Weights of a small transformer language model: vocabulary 1024, 6.5M parameters.
Each number is 500 + 40 x the weight over the matrix's rms, rounded and kept within 0 to 999. Layers, rows and columns count from 0. Numbers have three digits each.

# q: layer 7 attention query, 256x256, rms 0.134, rows 194-223, columns 0-127
# k: layer 7 attention key, 256x256, rms 0.13, rows 194-223, columns 0-127
# v: layer 7 attention value, 256x256, rms 0.151, rows 192-214, columns 0-127
# o: layer 7 attention output (transposed), 256x256, rms 0.138, rows 192-213, columns 0-127
q194:454460497505425484524465508490442511519489500525509542496482490538495510516464497489487538511509514487586529463536465524493576488530543521503513485554495468497562503529488515537529498455493468518543449533506496478519476489493488493491490531476519524555506512505484523470497492553458492543560482491487495480501553495511556518515508584486504482498425539568487500523486509506489499491468
k194:487512520427512520510482439498496526489520485475480497532533497458458488473492435547511506483513513499574494522510498507462573478534503500512470508516501496422464516517529474520495449449512512500475470495485520551448488531528437480459480452552477475513505517525540499574493475488499513456501449485492581498456458516531499511507495449463487536497483519443465530535540531477453471458534
q195:495459475512514505526453510502515429525515505510485473519461513492503544502464534499467460498467461496520496505457494556495459454458451517536523535507509468526515487520497547502539522475518468535522513479470553490519509477514524535549527536481468528472481539441512536455515484529526511481543479485516487478507517481444469489526510537543552444509516472521563511559533444539493513464492
k195:490517507501545502520502486505498530538531451490501532519511480495504530479474521516509519479544493554509472478524527527486483504505499534500503479487532502491525460483520522511483526549506512509528502496483481496502473525481517496565443464480494531491495544484509527486497494543488529457510526482497477511550527465518492539498508513520482539490527502517509495505527487525505523540486
q196:473489516462499522432534483509481506480534505524471540556487465538467490566511465537523549480463519477488540454493459454471542461538446480513453553484508572471479484519514478479439497466532489422436527470476473532500455516453444468488524463492516476493523489517481515537522490489516519489509493521485514535470460520518503501436531396541494499507486470497474509507475512492481472503512
k196:485499520504495496482509540508512477484447483476471389496461502547447471467549483509522462517485489503516497496527515499506543572512589472461486534494496506509496474581485479486504466532451498560463541507496511509513479525528533451482495489520547507546498505466512507483503532536565514473481470474508507572508469521581532484506520516493448476506523510449486500500495550513494495489522
q197:504464499513427496500495495519479568468541499507526560512500493539491490417505549464511519455488539555542515403508423546466472472486496517552518509474444483521522519542515482542487481486517518467533466510486471458461481449470501456460498612506584494510532501511500556455498487512465479576513504535509494545487513482486516529486477482487523560530451475527501468472497516514529502538527
k197:509530511434513510490503524510496507509473509545463473510503496420455556489494472510502528445448517454546479545511490564442565449536471469482493477534537530439473509516522466530430479500520522456440445496541472583515460495474472439496483481497545489462537480513514543551479474463501507481501445463508533500474428490512490492485504437448486565515495513487507496522497479496466478403536
q198:542519519471504458499482484527508462438511505526519501536472534486515567507526486575514497495484455465485461479486484527486567524521492405439449414549479490492458428419445477488516498484464493449437579448517448503461513539488471529528539435453446499524487517454533448588496519486466489447503512463524513443554460479503455532467487465491529510515549521467497560454540495543502572504506
k198:501487491541492503573560438472537548545504546499479509505519478572481416518477516536491477499459503540499548537450496480553485542513520477481484530421533493512498442503490512498512456467509494503494508482481502458479506503484469486527551493537527527528503478520512452480481497506538504501493501542520481516500549514488551519504558504508488502448505534571557464526521584530543507510495
q199:495504509502467512516503503509466527494551516470521437483518537523402495483486526561492555552523547558495451495472429520471562517487488497468435542495478518499437498474509499524499505633546511480459498488508481535507453485401441480466553532507553446529515479510496519518473463470529537525517483537516497471470516500495480502493499421556427552534512494510444492489509524519457499495459
k199:517481526451461456503514512524500454593490523562467504496516529462488518502520450514511562488504484509528544484488452517481567551537523478482426451446541530499493520515455551424435487546513516487472509431496534515498461487564500499510488505512500512508523481496521492501503465483500455434520523518496531590501502485547509545488532474483469478501458478422485538525572532496438500506513
q200:502519525584528374486527489472524509483490490521505480489502486486458470502566447489525458530519495515530505535446532561490497489455528525529526482431479493524584525461506522501526531541509519500543530534462462536513540498471462510452481559579579454495542487541562510425507470493526446508487506503520490555542523438513478548479536498543549515527477520500556517492481498470551501492515
k200:559518482501457484456530506497539517486522463509439497489538499552529523521472522509527548461510487517459493494499515421491564515493475542528503464526488456461496483492547451492439508481495487496447411448545467508428554462573510524477509482566470447498483519481526436447546507519502485509482531469518501521499490460474489494474494492470503498496562550542528516499460532476496490548529
q201:583540478466458537556464491506497471461461459543548483531499547427528530491488473516436441497430455453525517532491513466474465461500498476499508526556497507538561524552462508576537491504455535533548499497548518527481507478528496541552489503472493545512499505491493504398511423473514525525549484451465479448548504524471466537533517488438566520512483535550529456450487443502547542471473
k201:526488502574423460460490492427501500439501539429515491453451496519529517471543507465454436508563504459517408548486499570520470479465548508461522523521433472521503540498564540508553445493478499421493466508444510458524514513519443534496539460460564492499485540534527497504519537496482510504513539493495464501566484480461517474600505506507483482528500559531547480496446472459466519504501
q202:435548512461511496448495520521500472476531447480474534505489558456525540511512518456484537493476485468592488497459517455486475520427497468498512508546510467529501521444479452532499509470440403485480503448535555443512490462470506526498533483469465582466515546472512470486475505492500458420483528467442526479476422445450494523473439548470556470449478536511500538488433509513493462541485
k202:417513553492518504494534450476516497452457502413515481528459459549512410446504482501500423510536516519522532572446473528531404527491511476553496524459486521534460513499502495557530447475529487512488555515467558560531564440492484450481510472495545530504472511529483540427527510469532558496516460514488478469485503513476525518538484501568513489465571509464480529454407535527519536462475
q203:503582514429440489541516515529507469499511470489497515512515439545467510526519493551495501539470531484494472476536499535494532543493440478453482579514402479546461559496544492481419436493536501428452507474526446548487475502516518520520511513509503548551490477547450463480480469519463511504504475542460526534503463520503469466536467415510550530453472428480448451522556588466410472511492
k203:468490572470467479574476505469474475461549547476497573475518546484440522491514558574500454489464490488605476476516526436525517455435564484478501471495508516547482432456544461504480452508487471572505567455540545489479492525499538462439507459490521503419498536462433492487543511448419540521479511528458499529558509539484515459523442534508573497467431524493544486495469549504490465541532
q204:451550475480530540541508533540457534470583463439499531430490488535454494475497523478503422530510505524600563534505454484462512548544459547488458515577484482472558478455471528555478544468514490502571522413528453502549541469504464511537506502458452551512453522417485457487526496520486448496555478460457460580585550524492453531572506493448519500575576491512501502471553434519463546510512
k204:441510570480514493559517461493465483464470571425490424587527468559459484541431465501555471522530539569493565505520491494537381581555498511482520500452536558476457522474486504507513459433486504562516486473448496497549414487449491456556572459486450468466472414532488515478526471499534453535500470547393546478469485480482510551474541427492521496520518448494540587532568497525514551478535
q205:464511524506499549495509488468532552446515551514442531527497509496456494490467503519574552437442418590426491515516470479550510456501490535562491518474476485511501410481498495451467459452498536459481542464455434477454465519517422428471453493545516484442485489493482590554532473550511526474523494524543483554449496515481519512472525351494506505523442533450482506511526407440468456497533
k205:441486491437532498524513487515476511453548482502446553440545476502528561475517522515436467405559481542497525475456462483495472503486480548429485430495522494539476462522456503517458512506551504496536457524473456515526527542525537479572470508438458493442476532464536487599534478508507484518481474541548514567549441478527556523444479499528553429507540566556535534537505488553526485540458
q206:474531502481530486491563483509549498493501546485499414524501473568456443600421469523535491503504542481383445506555503469558513514584430481559511525504444502484439620471493505508508488502494449436489471451496517407460439588492487441475537504535533467458439533529441491504444575497474516468526587507502537472459494500474481491486529475520485472503518508541481554467522519516511453399485
k206:514527496484533457445480495489514470499588513491449422539469487513487531524498470541549451500541473502505486522492504465509471496555437470488566564523467518501556560582509486545478476518508496524494484496530487538581485531516488511478543522454534458446525525524523527500521550463522507523429443519539482511505494453468492562432481523462512507437468481493390566523471570491489409442445
q207:498500591500499522495483477528526542492510475507475529441529569528488412506550519522515444509544511483509592454423467544510457531431595477458527469426483602521554491484469487477526489523504489530494575531426550533557533507404517487419516559521447485504476536519579439428568486451522415518467484357502500516510557544507476503492591524536491530488490513508465455578520512521532545555529
k207:575530482621539492585503456548516426457456494469499502541524450532506463544489449459468617527472545491481454449513486489550513466517540478468491457553461522580492410475469436479515480539485446528542477510606454545529453520540550555522456466517473474543481499453481556614458525478489566552614508490572554471509508479447509478529553448551509478501486485525501518529517429515458531449566
q208:404549497454548502506527494513560422536481554478464519529524447543468538486479478437548540448540485487503452478544542469537521493511523541467533476394530512493458530529567492464472454443510468480427500516537455473516442525434524445457503476482550415487515517568462481529529567534483463460379495521472525471403524493497549537468529469496475526431444459479542428612474525503459515578453
k208:473446445521431533510485529520534535504464437547523512492488461573572441515519503401491464578531484493494510452519533492507487450432492558506531490509520493485550565501478523498560516514561541400525542540494477518486528516485565571541570537499506524474499521478501522447504454541478550509470531470414437460495535540527508503536432492505478543501505515539441497554489536492508435503442
q209:499470482607542501466524535535481481441502471461514472500578551459508565488478492476484490519465495482454511509423510480474452500395500552544501424473568499459549477404532478536530494485517421477474540469516536448499472503516476461472522529539510457465463482482531484423517445432577434469506524531505505482510518490511471540448465565538466472534506530519466545536524443500453584524515
k209:511497464474436520486534421469458463445584471543527431477572482544528482528493491502522578485482546463490426457481470453465491444478514469452542432514490446495499497500472512451442530510542468461494496451529507484485414534529488533469502522516401492485483513419557553463477475422498350517456526509512487559475493548498498508524498522534462472597507485538455515480502521443399468475584
q210:524413448561528493480486514435455511469493466561502577475498497526558556580500490505507539451591467488521517481540564513412468574550529484468508504613421477557564443500457552444570579498405519532524550494508497538491429472497568470501529453492554487495467439374457493484524495520578467523558441462513486515488421587514535501521535549471643468477467533474548492482512474475544537472469
k210:565500485448537464504483435546476532477472482482477595496459483523557422539523539521508497483513463550486523543560512483471484433486485456498522521451432574485502443503527474583579499470550484493510484521482477567443542525459515429505547457503523456461437487495552554446474461423615558462522475452513475472502465525449546489514509512495489527400406512483508495576487505454533493520471
q211:469455463503519469498529571458478448407558415488567514475401512455448497540422503482495501558539497502587541537468486518511518478464478508560521596530492456476519504421514571479549573491359499505497481493483517479446517437466432563459480456366459511446509515467601498547535486478517480475470566441503532532474585489503496505500450530590493502544525479587516452473505462510543520442461
k211:524481451526481501421498527545490404512461496538472487457439482463449585469539476535537493540587470520558404508428552614476459538503474515537523506575454498503532591496552554479437497491547539499539465508487548487477574439470504527577519481491549534467509460443532514459546512456558391531466410578535542491525455487494475592478452528465552443497538603567481465503485448546547532364522
q212:448531476513513404523522500546523507445527430485469554543519459507500506454553468503538551503530491507554521566437537413402450459520407539481521473485531579479444401496434478506590463472468452441443523494477621547419523463469561488495449486572463416525539423508448504545496503511481560516568504537541557506528551463457530532469514476514537488460504477430499495447496487522455484552467
k212:433475479518459423487543440484477523492487507447495511506438493548554502545517493493468475523485486540499444588513469424547449462497455526490464534544536495519503487506523515495456492518518466489484550509506547474532517517503551524520482476551533474443560475427499503538465512505412473442436529493477463545483570508492507567475410516456498496517430509467461501552355624504531436492503
q213:494423441576507502496514509532460498494424473596427505490478495516540548506543524460528528515496446578520467479454515572482520431500505510477457536514456495525562512481509484446465474465501422514491467527498624543504533429469533616499488479478436536517530489524461514441497393499520537469475527405514518506515507544487516449426533558526501516530414452549527408586449492528529501512495
k213:506528459573529484541493517515501514479463544539498539471477501507548544572471468482526478572540524495569576500548507521396499471444440457483484505399485370428509499508424503397524423404459517462442473554459542483463555469614503516467437514461505473461451489462562508484493475466467469465530502480440540458563560512509610502478550512483564520519613512558489532522547491479488465441529
q214:474488552427487458371465627533494430469510533598496527406506474493506473529554448430518506527522537559476564484534536535428498518517488510444498463509511509452512539465522387522442533442536560555509498509487471437492541497446494510457533402478520475550576410565517506480479470483571515546488428528503538526411493549506446550515519508506470469479450472510457510548499560545514588542468
k214:461462502524539509440453610444439508431561535528572500497565540494535476508526454459538484531474498552461596547468570502464417500493537557469538409405431483424548511495486528486482499457541495516487531510543493433487553564426519601497512482523532576488431433456486604441473478530530486511505529506526513482529509498517487569557534519557418589605411512550487523506456511504502474483505
q215:523519468494375475498505418453429495556377527471479540463578532480530483476498515368475471535468479583451519542524566495560509526527559408523454585439509448496496489489489546494502465507474462514529402469468455508538511448531507491495438454535458521472538472511478505476566423442500481487495556563510450454524492458520538533495538472406547450446556475468513503515442380485537489570479
k215:538510500500451500537508495473462512473407450463510499474492577552496456482498502472442528534475580583583498480533492498544512578538581427534505456466514505540509496530431505485502492505503503473513536496488458491503517464623470530415400507493457459422495583507451452504496442485456536509469522432570529500528475413519552574479491551496563507611433472403568538522479469463513509494574
q216:545463459509496469462481562430475589487557507555634534495456530474495519527452539468519501512453460497470513539490461519522520564491513482522525519548542457521482492573415504520536595456499451443482563448465433423452634484409522515474477527426490501531578505501473516451590422500512447553510490512584413476534468482456490414446537537414484540554487419434503529492513474511449444521507
k216:548528494460498482454567482468441482470529421613475510483499479452526599541545518466492462473461555517508504498464461453443469566487481552492406501534571533505498501509422375595431521442472553456517551448562492502466584547487570538479554423405498486542524498448494520586576495464494497489477448463556438425492437535510463556491446521486484499463431569475513413546482512461509580468457
q217:554557544526489548504448522528434453488517477563526480403530506454594466413534482484477445465529436542542526454526524496503439494529526445504596560482500490523478445554569516475539424547438448563566454518431410526503594547578446553552460425481478559547498559514560459537507566495563546444485501533545520492631516527468507447473542498479515456461527531407520515484520550439577367485517
k217:545463561529498543463492578536601512530525546581421523484518522415534472506479399544517466547490518468437537555534496490492509555515509488563553526586515567504451447533529498522636459553487529506476456634482454575521544482549412485481492464527437476531525421539485470576505440465490509457504446512474445378494491499441518463499422478470491490473562529494564466515503491494506472488505
q218:525387517530512485540495595551545462471535502407488458502552455455430529499444471494542421495538440467507488476520553501549512530500453507549473503588465551565439587523504522499484499503464558474465552513496503523509415571501432470556492522447562432458493524520531532618410541525577556488516511524534457501508582473531452461597432413516411453487581544491523495446661442431449495467496
k218:449443474502538394483555595557411506555511490392509402464410460498443542401578443532466452517517454482427460526439506518513528443487473532472501504558485497568506446496633462496426546594542536523512510499433450518502453524454375516581506494447530491524502443482484443574499565520561542512479542535536559537531570538545418486573444530517469387533569466482554484462548494497491499445549
q219:431405489490463528557423500531528507504581515502554594432442524483474491553537478457451535445527550474560534499443470572514470493552465492496523523516528501518511518533532526526435494428528462625546555474510531412507543523483433500543497550462492507508522490450582559477500514486514482479484499515437479476451547518513539479516525587451443510419530547535509538483483471519489447468449
k219:397511521516570564489470467480539518469508513544512538555463599483513454515490455515500553514471534437500497559412513518569494472470478535498570609566539424496504554490514472482403506406520492590461529493507515485483599439437461454475546478520508579395549505503414502437490588488484523474496469449458478534533513550526439559518490566468498414544543500541514533436522518551518486468405
q220:545518499472551479543498518452515464409523555427518491522571512471490467503518469531520495482596555501500468482483462503515553539504505468468431438488477563507506514490465457474539446521491524511443510561488507638542547505522494523514501456488398535447463507542508516470531638448539434447500504481533516538555474420536485403494506491492499479491460479547431504537490474495466452504468
k220:544474491503566567540529495475528490456525522487462519498505483529440525527468467541552526442515542451535547499548549427426504520527505504528449518505508545546459590462539461471501470633492486462494494520471493457496488451523544507381575558541495492522438477533430520540508498441461426487440515471482544455485590503486434461478466478520469476560515500555497447497496519494477510499546
q221:499540550469426493570406543484472491501484467465494423581547496491504527506574561469473495473502514459562469477479438488523462516528538470490528590466494476501540616480479529494523426446454525405409404519503402519528435415578525538524521474446473456452481472544440411443524475584511500509562599475484446536535475487488495445580476534519524510523475399588518473458523532537446498482573
k221:517566573491463559488557479472520463511543553455535439528529541461455509446459486520505539495466452475620598523467473515481500484522553416463485503495439564502567512536441529466552531562462502511484530445471515483542512448564534520467435484521486540514460568567558439417487475494550457473506565443620506472539482470517514498527573511540521560471465541524566393487555496576416502473528
q222:525389618451466544554519581494523491507584525516531511520502526506459432484401520515433506475524497539533533527458503497463542532499521523501550495516526465506518501500473477467465567456438542555485538515549438480501505527509382429472462452530499519473466476505577486543513525474499473557449553572509496523507558509449497510543531475547450499542506511628476522550485485430448494481494
k222:491495464495504509515555480608502490506511528513442464541505494531448511537520526433482548460534471477562542515463564501471556495415603493472540526436540487480479503508537444503514523522548470565422505466452510457478491438461405511517488522467486532524534466427491435537430456495491521494512399520476606585476512531505457503537467484441435507530462530507509493468502499481418482533610
q223:519504575493479469417535529551523473493455443478514588518447517528501501494619516499464513480459482522522511516520480554440499537474553489498484455533505499415420418465569415533468472466514545488536508503535524459531464625496543547556571440480516464541457483505504563483492483526517463530497496500525454495476460529535523509492447536488503499440486510485534561535513526498507498489506
k223:451509519461530539480447508463502495543446571478492437550496505467474484495533472442498515556453518539479526513487446445471502447462498480502497470511490590531510509498489481598443464487507561450447519490481530515458448485542496445592591402415397564453473527581469478482601490546504573500521502497484387420502532434491432453466591513481417441523507518494515482537508501498468490508483
v192:471465511491505488495561532516509488535530507505470537488470433549540472500469477532582512474484457525524554440502480462472407463486489506560503460471470499493464510468527546438511503431481467482536476479569521502490507506510457530534509538471414480511499505420552527499524500454491465452555594536510550457483600487518535449518500556504564489506507478538479456581522515485549525493508
o192:521491397459464505497468516423525539501495553514508562451460524431456512472441495510428498511392461484453508445419473528552482527482506478520532511567493421425494406546507482510511576577527523512518525502434429547505487575569519524515550521529562540470520487558500543434486551465427523553510459531559474468470434451474467448473551538484448479500513506479453542470460475476488468543410
v193:527482499524526492483521494476454471494441548446478464479483476504512542462512524551498573476587511559468429486459519475514492563487470492562435597488460467623474545500553547515477526516461468491508527459510526479459525515514533477496481492466462510497460583448451469456502449491519470510548540504479460553534557454461535507525508504477550501470539500485493504538503430491500519479521
o193:409497482416434546525487478474472429499513471472607534512513448497478453507501464521525468482458512513580518457546534477526463413451545456506570488420500533493492478554511391465542523458501498536447490503448516541477539498570521601508546417457538496468452408540540478512441528564466406502405452494472491514491499493428495475500500455585441521491478531513567549518478505518439504479484
v194:505513483502550519513493535464493487478513473464475478512536516604543452467461511499499523420552543515516539539465523460431459524430477505517569523539519519517476486482517575486523465426505537523476501514494461487556451519507571512542510515523535520540484548462483516440516488531480499498532497489472458569471515535425539452581487473501522529499529546506504524525474514520498471456528
o194:603496472443499583460546449471564507501573535493461565531538443485493489475486541506503497493456499499449522486512452495526535430466537483484493507463524489491484506583558494491430538504518497455478469513497515524490553509509517409529511500446526465501538529559454546521490493478488536459547507447468478476448458494545529516547456513502522429481479499512539445498444504536474546482439
v195:469517488473480485464468497507492520524509505472566464474558478532490480497544484522514476540458502535481487483511476568540438571520499551531448456484557518502495523528538506444472519407446471464472509413492476467535538489483504513527510567485549471480506530434441521477492527451459468497531527440463503547503528528537533511530468430513499508472472464487441493533528485477487532507494
o195:512533587495515553557496529498476522535469511546527519499453478487535490551456497518432497484465458471507511504471473545522536549524518510448558570438492539462501498475560511558482498495577527508555463570479546547535495479532503479532501472440533516504435479541535461511513484543467491498536471522517393450525498555478531527505505499551509493475517544522543545524515457545504488490516
v196:472466479512481517491483498439470460476551516549518497462534507485504487524503477533579480570499504489430495497482482449526451541515492462450525477482531440509454496498550445424432546438488547525560483498508517461485524488510440483533516485511503546435475510498455445513551508485480518499504526474486542482449524535512520473459514467506540482509490531526500508568523485539534528469457
o196:514481473520529513494463524459536462511471461585496561511438491475452410507431534517538516476518497496499514507560447478495474520473554544498485506544541495462408534529526480549537547476521495495499540500533489487537503510485510516449467442515517477505488531471584490457454489504470460487525581438543464532455470479515510496513552479495475526500561479449488522507524475433516505507512
v197:464475449466445516524495472495468558499475531528485543501504491491535519493472551517504530472524538553491540503521476458479477462540475461546441520465503563501487523473460513521492498487513455462491519466520561496519499520563543539510478538495521587499499481474485427464465443503554459440520507484407558467472534501534551482529456473513503515565459503549533491530476522547519464471476
o197:534496545413495510507418455485501470505504463431510511515513536446543455457449452483417450474418521525516504426416517515520463517464462444536592526570432494456489506584491507506466583462525525549553481596486492547591518540502521529562562444531484476510489492507452511430495546511519549503499412509576428523529511565505472464537514506481491485441458479545503514441462547481481484533479
v198:544448514472498471494476498530536478498484523480486495489475458520446450535519479525472453466484466507548489506513468552533540494527468477482518513508467526441496516513511558447499468540505519482517519492514489497492462502489481470533505551485499467531474506534534505525524438457504493503506504488544465513523486503515507467477545458510531487477523504418406525505500528569523464459485
o198:546509486547560497519500556516419534494538526490544497513521521467544458545465504517500572523524561435492496456472505541448441582477507554493575463511509508509556520485453528474440565556477439435456526425509425492471492564483439576464503527539555505496488488401505451488493490475513494546519446542502531473482544504568479511464519500510507508478466442498512457558532487492486438516512
v199:440495409507556525558504542479512514514534505571532484469522538558505472526518487531483459556517502558461466501484437514528466473522509499499540480520457486536498557505471491464487492498476478443509513519507520548503515506551456538530511490473534523407524514486590447498537481517489522495482512473561507569499510529533511474488435513494459495428514501512502489506461518506505500493511
o199:486492535542494490470533592416494453482458459457489558410461551465479526470541540513459461472498474506451511497494495495478479527545504528470483506529491513479516429462599545515528517509480476515572423512452477508513460481514597531459509473542440502507486470532486530482483494515564504508528491480500493497509463509527473559472487475463520435516552472521462535515481487470522493491505
v200:480497502515503480477538584495427521469500516472509559427517454566460526520480480466482507423501491553443463488550467498493487512481485478546464505433498456468458499473509461518436464477505499470494512467488545440484533504505517543498521528468577493485498489500602542502518515432469493496484518538508500514552472527531472543502449552554508557501495501432464480525510472509560513547432
o200:501512521402479497492463553496477445524522527459524474493497554472582545528506511492499517504497506490468570465536558582471468487497473455558546596592521497456511497491526448570508508547476531527543469522529486546542452498564426508486521477503452504516432489455484439492490461517513441596531508525521520392517561507481519456470556532502534475432517550577527514487539491494530546481505
v201:508512529496526488521508516545567481546453498484507502428505471490508502497474500505466494520526488460498535495475533462461462536509495518495529450494520508516493511501509461456464515496503477493536488521528522489510529523471516477521469515432457518494432578454529523515506539491520547535470510522535451556483495515486495442554512504537586502487582519498519457490442556504544567487517
o201:492516496461440449462566520469436481453513564547514486432469527549500438558497563533521429529475470516496511465469487489539498506448486484493497539493455527500546437481495516534507503509506481444388502500428471501494479505453540492531569475440508471494583481596521497504504543472468471472428487466496522540483521498575472403451464509498507502487573535501491497520409458511467497480459
v202:527504483451469498490516500508536485471518514446534507527529486454470472503498499507553505512478521476452521513475532456495520455496492503487540458517511538465463494485481546535548533492486444429490516469545509502452535534526487514526526460476496513453517514449445503472492492527511527505475502502507499521549489502487516537582505541499545513511516481480454476460482555512516478540486
o202:514565538475473510537505502487523544422548524523420505546543494542495523509511524540511492404511600467545515521496477529481511562466505512479522452489453547507568486539464454458510563488532481509461483488441370487561520469418519524550535540421398456486504509542503481491528481471493408569514543494565524479493500507461538469519476525520480493493436469489476536481489486572483497573506
v203:519524481464530493456458521478486488448503515479425451506518528494492558485466458429497539503539497523548470448544517478516496455503442522563507508498463496496495490460529520491494496500501476523522527509499437491485503500460560484485523492467514470504527512454512562494508486454471532479536510493462539485574487494498514452493560489499510482530476509486511518497480518476521501498520
o203:524629487490514469566533470465554536509521490511570538517526504535528455510484555577504489520483509477474547499525442547495497519454503411499488563526546559521506488521481469493526475467502537508479485560491500478506495543484398503532446521551517501480470520502527488509534520577493543567436459443531474497489546523550510527516536471488544456480550475536493482517516496482457495547510
v204:527492479576541510533503553559487557578480470484548515473451446516511476434544478408481521538478524515519481447437519566467538529467500541574447512424444543566514470486453479503483512511491503550577511504509517502550546446553481529500499541508547510481499506494540447442458495506494506486572535480515482488532485493524456524499439506502485451512479535481483514533471427483543537474504
o204:468499536502487530490555531536546483466516548451477478475492558438504522491495530489499516476502446502502566535507491499518433458501510479381606512475500534506481474476522558524471493527500530519483492523504466596386491430508531531466564443541454477502452450554501506489492468484449443492503448519497468493515514548485549455461515538501488564463456492518514449534477500525453480516480
v205:413491518457451474434405495482537538509483535538476491489513489505506484520489520518509516522444497523483527506518503498499500488461503518496476506482494493492493451511556517519500468526557508536540535514461550462563491468509532472441531513531542533503515456473510493503477500491458516460501536430512483492469512563514515466452438477552526480477491522521489468535509497457443532555520
o205:548484489589523468528546499456487477471471565427505493481502419512469523550493506474439390495502528464447430473436465527449506511517517493450494503539479492558429520432532498465487524489442504508488464517531481581584489537553503473466481430472469504503534558511573558514501497534553502449547439505501468544490475462536493484542445519513467477546561492534483453487577483565513526473550
v206:425502513450470504522538494468518432468464494505504448509492501483475503482466471526469496463502466483547437540451452447540518415506531453462535531526469479458488458509493423489501496501421476581477491464530547560470497528489556440548480499486498502509442548482520501529475488568527493511514451553500429464460461512465460556554594517469506483539497525540487550434497537488466503513497
o206:505491484476592445421449547494452449476457453523522491468591545518536531451481474555535542516499505473487521451568500509476534543520427488462465422465503534543508512547464474463544452446474486408500481526367430498546489516472469482566469556559526508440561500413517490504529520484449484462402550462527620491455495465508506478415497456447472500503510462517491503489443501542490540575553
v207:457489499514500462522462492483533464514553467529544490502483466517538487526495521482517487561419557491496508576501572563445528516502481505438515501507515512500526478481536429525520462536527490516542477501482517550486505519463537485467523506458502442571508498542552573480479427469499493456485451507523474514422557474522503523513564432505465543463504457514492481470496512501478554471513
o207:458551484543571494479449491530502436508496524474476483430469585475455555481547492409605570473572466563465482518430567462541528506474543487500471440418497472447525485456453578443479464489518470500505485489444506545488496549493440465479530509509530538510518492514470493499484505459507529478546525525513561542508495503480449497418513464569526479508511619519488498408494464492466468525490
v208:517469507418453456560462529460553481524472524428489489431503462532467500479497505485492539549554540473502507460551536501525512489495525463465492510518499520460553472508467520482538503496579482441490469459466512490548447493499495549518507465444516501496465465486551509487413498512502417498592496460493429488511493548493497550517515481469516560519536435515508551468530564436416471500536
o208:443561482497578458475510499539465539564484519541527488492488449493517566442559453503545472579473501367559465483453524549512500538521504486521489567438443507462532496511428514483477400535521501475543522533459494623525597455482527418553488466464490485448494552480488545526506479536551513485427453492491505477481512494485543506472453512497520492419509507491521486450478563546517560515539
v209:452524504491510395501504544561469537463460496483502501526485449476511518493484524419498467458493460512508526491512485573458408462455478494478456479481557546470472505443482467591529453471545496503578486496519545507518541503517480487556518563462488424485515447569474508534500525491501532443544463501449525457511527510480485527513455508553529452452485512542479497556514522486550534453519
o209:530443554569445508513482533572506549487500613480512555423538500450565444476446471436506506555513541518479568505441531514497528516524577478551492546429440471458462515482528507467527471479522475538524448531453484495510473561509478480555510507465577455486530548523483536488531547545496454510470537529492518514552461613534516463391511489479497535399534469466447530586543574547482437579495
v210:482516494487500511469462526519500490536523461523480470456426489457575440483474503483497490473486519479511407532483475486455479470450460471489497479507515501430481528497499510514492517501507518541480457591523525567501486494480559496498554549474555500498497579503483490528526457483502500516503562496476430477480537497501531457496517488530493544511448533521559559527462497507500460507472
o210:477481506496494520560489450451490511519480556435531546524544460391445502469566524477501503524445524530542512490557498474514513483412566447500533558513516560527546513528483532556485524451466428523445470462436503502526488497512431487531441473431511522572597499523530481501482487522484488423597475550432472527503566443522495486539494470515533473433489550511461461478537511447511415448466
v211:502511445513498490417484505457519369510451532505455520458544486521468479488551445481536457483485484428504517482465549459485461408494469549556498539518518503461454576453497580499522458496480479462449494468449446438503481448532507488449503535481549497506465496436517452442481458499482499430464567472457507482451569504476557478565527478515525488489580428472509515536518461541486504484514
o211:537501574453497513526458556494482538469529449525534579521375544549512474522553582506416494462421510482495556527531471454480545540508545533516525531534502538553498450566504440533532567447496457512519481509552497513448525516520510565533513523425521544487520481495480535481525521536438531528518509487562488529501480480532536426526473541526540507505471545538463513462497459538489446453488
v212:479506479490563501540451443516529508530469497472479479504477550575537488587497519446489495458484504549503541560471538530555516486481536504472532490474446537510492551464489478596489522512576463490504487490483507444468516483462507504468508513514465537441436545475487498445497531458483435544530520457507444503526571536604549477464478511555467489477419491442570475492514492547508432556480
o212:488528599497428515553551542485532532489433545486500539459506477494484558426479582472482493412469466483522450550522431498510492509470536538546505597512523457558504579535587512463507459461456407530488476500550581509502461563562516504531538455423573467596477466513529448538516476483464497492508512502554550495534469480518456542554586492493549532445522555506451540529576454447463501420479
v213:425535451477494438509461531480512493517514501481446529454484455495537477534508535509509470515520456510524499461510560464492502497514465532475534511437526502489481544478488500493400442506510449484460479516510482461448532477489442524525482488499487514472492495501530505491514479474515491457515539527486459494561469487542505526502501561460551516562490527514475480497540517511448477535464
o213:512483467471548516558478527422534516539473476551503517484455568479535524467521478512545510504533482508586451457551506493489476516475529517534421608537553478511532464529485437550555519531462518514520513456398513532561490543563501541545534496419498542488520498509451503444486414502502454528491524485536449462510537521492456477496453539508491503419507502508517549444527441480513522497525
v214:537521522494479574482498468534509533429530532549519464454472527520511579518537501514508488531519496497553490480507533562495492557537550557484514498565513525485554470603443521510471540462535528437486517512481382481510462467449470470467495476515488426502494449565498514461462502495449543558558441500512526537502575511511428560521566455463480534489494456572542517507543511501479500432469